{"hidden_size": 128, "norm_place": "pre", "rope_theta": 10000.0, "qk_norm": true, "tie_word_embeddings": false, "init_std_o": 0.0539, "beta1": 0.95, "decay_shape": "linear", "train_tokens": 155100000}
Each number is 500 + 25 x the weight over its row's rms, rounded and kept within 0 to 999. Layers, rows and columns count from 0. Numbers have three digits each. The size before them is the row's rms in percent of the matrix's.

# up: layer 3 MLP up, 512x128, rms 0.0621, rows 494-511, columns 0-127
# down: layer 3 MLP down (transposed), 512x128, rms 0.0621, rows 494-511, columns 0-127
up494 094:455511515512504476534541503492564488468542470537527491494505505468509468490485529491494489530526508533500455516484486509540536492471521455448506509470505507463523473475494489550454479504482489533454500468483496501485500514515460513524508458482517467488525475520518535462462494563496502466481527541501527489506502478513462523504510492509496490510496537533499553501490481490512517484480
down494 099:496463499484478511510498502495536507535533491493491451487520463494486547537518466481535514470534536546499473464497503527522515527494481520492519555452514491474484499522548501509496547458480481465506505511489495501481497519478529452481501511526494498523472514460442520485498520511517478525479514551472492471497532476492504465494540509514519481521489526455492469481500539504442471486513
up495 097:501508460478548529452472522512503544478497514496523544433509503534504481449475503536513496513481536494519524501522522505509525552495527525488528488476488466439515454475491456507512489487477526532472510511484540525483475501498487498484460480511534468499510499515515499485506530483527506468522533516538551484491495525490474524527493469480504532484503515485527488538492510519480479467452
down495 098:527516491495481448523516489466537520528475520502484498482517490526494488511531501497500504483506478491501459508467464458465479541492510471473471472452513504541496541486517511462419510509483464494537501492574520504486483497503490564519528538480517534491495512494477493486526483516462551476472514499466492513535497479545520511514508547483517500522483492478486509496489482529523502526522
up496 105:480516519527480483480517524459532506481481484500528505510468558460502492513466522496472501494480495497493496519512489463503449505451487492470477528502481467525474461498512512507507535527529527463550488515473495510515500488522496469509488487510505482517518493512571471490460524478470489513477503545543523501483497495449464552496494470512515531480491492548524488521479439551497533518517
down496 113:522499497523509514511524476506484492506511483506477495498541479471471460444458553519486529503471469536514522507500499485532504499487457498533468507532508519567518481524470497457478469484468517492521527504524495529507515534513491489477491477506527431513515468533534515504452505493539515539494457506501516502497490490530504429512465461508500507494476468526501510536489522485475509501546
up497 112:467534501478482533488500477465465515516525444491501494488473526525486499533518487517505529495506452492508513527473482490482461474456466438503524519488510510496506518501532539477517515537479468505504509507506482520534532462463541510526512541525508480482490538485444512477498498462499487485504531511509491542467499503476515482489494495560513528504518531502502484453457499496456533507558
down497 106:480476509523489536493515539531505490428461483461538532494540492533486498478505530506485502501552487498500517485589495492488519572508506522505505478467450475481459487477454495516518507509517539463475514502511475517467521483491533504508468481495509500523492480531556488504519475514483512518503463477476488512511475530491494504475454511482489495522521472518496495496550498495523481500491
up498 097:521521485539490500472482509509514522506477506491508514531517506506457476531500535523456519519477446513499483513462487472498535538485463489470497511497514531475461510473545489487500485506477514483498457452534516537538517491544487518530496528441502500506478503478560528482500495477492525525525478524496485476500509516454512544510511565523495549496532513538471473510475494521502487461489
down498 094:515515500473491541537518504520538511482527516480493524458483522503537539528530452507502513467526515500475510450507501529482455489503489475479477492458514516494504474533491516493521509497499478512510541497482501484501502536501504460503500504563541466507491495541468457520534553518554508458511456481498495511507507458459504488454526499487510470488475480465503511497512498457509460515551
up499 107:481511453511487477500489511492482509518536475547525503507500531466505518503523541460510538478485485508521506541497477465472482500481462498508519552533517467505505518516504508533513522468508518503488495527532527483506504487465508499503512509472501523482512484520507474526524511489470456468474527549484478482542504460444437492499535496497488546462494537459551508477485485496532540487453
down499 105:492469467517530480500459496444457503481450495468528493501529484469487497478494497517507489490500513530517487468503467489457539506506506515517489465463508501562551539471528500527506493515473515516495490505536533447495494492513507501506538487466481500472517468517499556480486475500521501510521523555508492494491477481485483529482514538496517536499517555442476487476495565494512515485513
up500 096:519517547532521482513497512484512549515485452501492468443518489497509481476496525491470534491503521478515508494504455487491473509479475461480491496531512503483485442521475571524474444508517506483497520505483515463521541505537489470486509493516516556500504469464546520517500515501491494466523489535511499488479510487513498538463492485459517513533485517443489517516491503528538459461526
down500 096:517500493492453502449492514498495482510524479504469482440486543475484487495514499494547482530556515501443505515541518543473509495531488494497479456445530506522467511510498449487563565494484521467514480480519497478514480517513521491516480529467490464498482527504517513551509508528512475521477495501485491493502505538536474483541472507511514507490478510546487520507513471488481480528479
up501 106:482490498477509503495458537509494472537505482520495503502488516507523482525482505499481505487481526514509509455503538468522496490470452500492507475535524460482477515507543498455509483480456497508513509512562539528467531476467500545493515475466471444531537478509472463541531511509516501460468473467509497491533489519520505494493528554523538479507502483482446486515551510526470516498477
down501 109:525473550506499449491538464504514479523523501455470518518490524495480496428528502484491465500490497549463489565514461496498489498500530469522481498539475530509500490499464517529501500475504503515466524531540533478521505504492438507508484486494501506521468548462491494512529512465534499486531480509506487498494501473510504504490516511474535500490514489579480483482519487519461542498479
up502 104:473448468521517468423496506464496497475504502472532533526502484459497507485540484551532464519487485508526519502515519509486476523498543486524488487497491494537517487495465503469500511517495501525535486484485509486464481535504482498480483478513502470479502490552522552476554497487513499489467513549498530546492505521470508468534525484495476507504472476538485488485464506465549518473457
down502 098:460534479458535498499491523515484488492450505543487477508546495482463504528486516477500476489484478466440532485500534503475476477494434572516480523479521561496497532513492530533498503508519486460521505546538479500531528486527454518519491525523509475492514538510499514521454518512524462501453459491490515513477516507490510500474472512481520514497533505496498498507490502500500523542509
up503 091:491487492507528536532491495516515539449500527494495552498509518480494450497482472566498469461508524489471533530507511479500471510557473498470521495501517498499525510518468515487449483512514455507502538501576514501513517470468500498518470499511503522526488477479500522505527487538443494533486514507476475528482468500474493499510500483480501451486491518500455521536494450460504509538513
down503 093:514533509489512457547473531472510474504506490516476476447499499492488522507483520458515546562538510525557488487505486507493522467463498486488482507468481488503493456549533485537524506494484531481490472486524471486465494486505525483465536515484510466518475535529516483522518475483521513466520468519475480474505537496531518494499509521520493561501494464507508496479527531500464443467486
up504 097:507506505483541500508536498536517521494477490546476568474536469505496450510498499539482544511483523547527499536474481474499524473508504500512519504471535518476494522525542501464488534482531461492493500487493489550442475516425497493527494538443485507503521493509508497533509539475522529462471481472500495514476493501483493468520492498478490503518490525493491508491483527487494552499462
down504 100:467505528517504511487453470510520509503559493482500475571469541504479505491504510505538439446514507476458533462550450542513505531527488524473504501504493509504482493464466488506513483473430511512494504496497502529528525508547483454484508487525502497485483504471506486499468513502485526521516480527527504518509565478483522486503508476496470488530516476491523481477513515477486461492513
up505 112:520477450477466482512525546472491520510527527491499469503498514511494499515480505531471535453539497473525472513525527486530511504538513531494466479521468494471520525496483525519545460490511490500490498484493527523516519487536488501508512513517486505482495534509485467494514510547538436506529437482508486491534427546487509495516516517534507481504512534529492443484513538526481468490516
down505 107:518549531523517500515480526537526544494514504515509504486538538447519482471509473448492457527509480493494470464483499489505540525486515520496536471482470495428470507519494499485535513512526512497541497537468496528525433518476507505453554483473478488529485534470487499501539494525507536495454476510488472494516501480510487530474472513504519468483513514494476494509503499482536534502493
up506 094:488529520480527504502503520492467466516523525491477501488471494508530532516514492524494472497502554476498508493506502494476536525510480503495473507524502502494477496545503529497459443529465529461502530539569538518481511497475473466518542505510509487524502498542524512565502492476520472506489488517476474519475452441456519482503522520510471478494495557463484501525525461461500521496492
down506 093:504490488489443527483517499488525502487544447494476501527482530500490514516480491475423519515547442520538489478496483482510478485497487519503513472465476501515493491492510513525530550487508483527504457486512484552508471514507512509509470511508463534453481485471498521456454501524513508497528508490520548529553530520498486510474545501451502526529513489504483506474529519515476483475530
up507 096:486510526487517503498539454487494475483482482471473506511515520518504554541492465491468522473489508527522450483492518534481502500484475471468526441490494527468514560548455529479446537489471483512503498550493497494503474511506479497485529490513479491526512511499470507523477519524528493514492505472521497470509500523491491521517480494455513493545521482544493522428512512485488481545544
down507 094:560515520515479529523527473482473496493492521484482497457499482478495501514532467449518494523499537483497472513503519490430509478472511568523473514469460468518536487496491490489508520505518515503492493504505521469506476499506476502483510505509546522492517494546519480510498524479515468486529507478488512515470444491509528477515431503546573526466497492478515478472540502480492525506468
up508 090:478507477511539508446474497531490476524477529497527537479546501558495447494512504498489496480507520481516471518502471475534505542513508459483472518460536511486465548520480500519517525504523465502467541497494489458493507465518506461512510550505487518525521500500514475489529499508528533480507557493514453513511529510466480483490531473524453474517470549501499511466516532473489505500477
down508 092:503511518516510511506498517485531534488506483500506498496513508415516548464484462445513488477478477518525516503472516498491484477510493515524497493521471479511548456472520490510482486491468518492494486471544506524522450551490490543509526460498477505479452496502504494532464475500523512516481474509529546483549506469557498487508501520526479495472526467484474506509490473470531498550544
up509 092:489494495443504510510464491528519440478502512518533510471493465534467505480494548472532524570493510490510483474473484477517512496514524533502494516461463526517489514510515485489504437489468504455470518512544489513505512526519453504527507504524460466527485541463490504504469489508517468524516479524473508462525490505505526491557495509512497509483513489527501534460448473500506508519537
down509 096:503479512530495465498529517476481521473519474529475513512502530486518489512532455523498504443523465498493552481503544500456494494509476476473496464510561471484508517487515498510519554537550469523507492472496473509501524504484510498467501458456513546491486462500546510487514507492510518502474549482532505510467511507507467519488532497504506465540544483479490442529504527529515512469484
up510 107:512520530505519484464520505511487470478521499500507479510483491528491497478495513459495545533490511524517480490503483499528497491533481487518529528468541571463520497480525478552502480571515491503476484467473513500490500538524415491517484524482514522488447550496485525465494511500520507529520497487507510498490521478488492544496501485520459492522497504476544535487456489505522513476560
down510 102:496484468491520504539509505499533496531520527460519488508415510480518519518484531487510506465487514465482498505494504531529507494502496456523524499491503509513518496514451469462462508480518503528487544473469493509493493528476523517494466490502514560542472457519461509516517512498501491460461499486495477522561541508491493520533534476493509481519521432526490490447517490515483511463523
up511 095:506508526533539495497479481514512509522543463523506490469549516465519465517508478510462518505482528467540513528495499571516480557507514491495524540482454508474533496489527503545506502514474517495478482464505507536523516513509468517501471488494479489527520485472535513466553503483465469525517483477509499493466508493474489466526532486438509507540458538477497485518529511513501460500490
down511 100:505544498494475533502512494491460534525457516524477471504453486473474527482502506504494511514537478521513412514498530494502495490484501477532512522481505525542517510520476442511484543482499525475539498521478466514444452496512513487521508485506485528521485505446469548552466504497516506488469494521499481510488509532518511493519519531499453467485476502496519522497502510501527536553517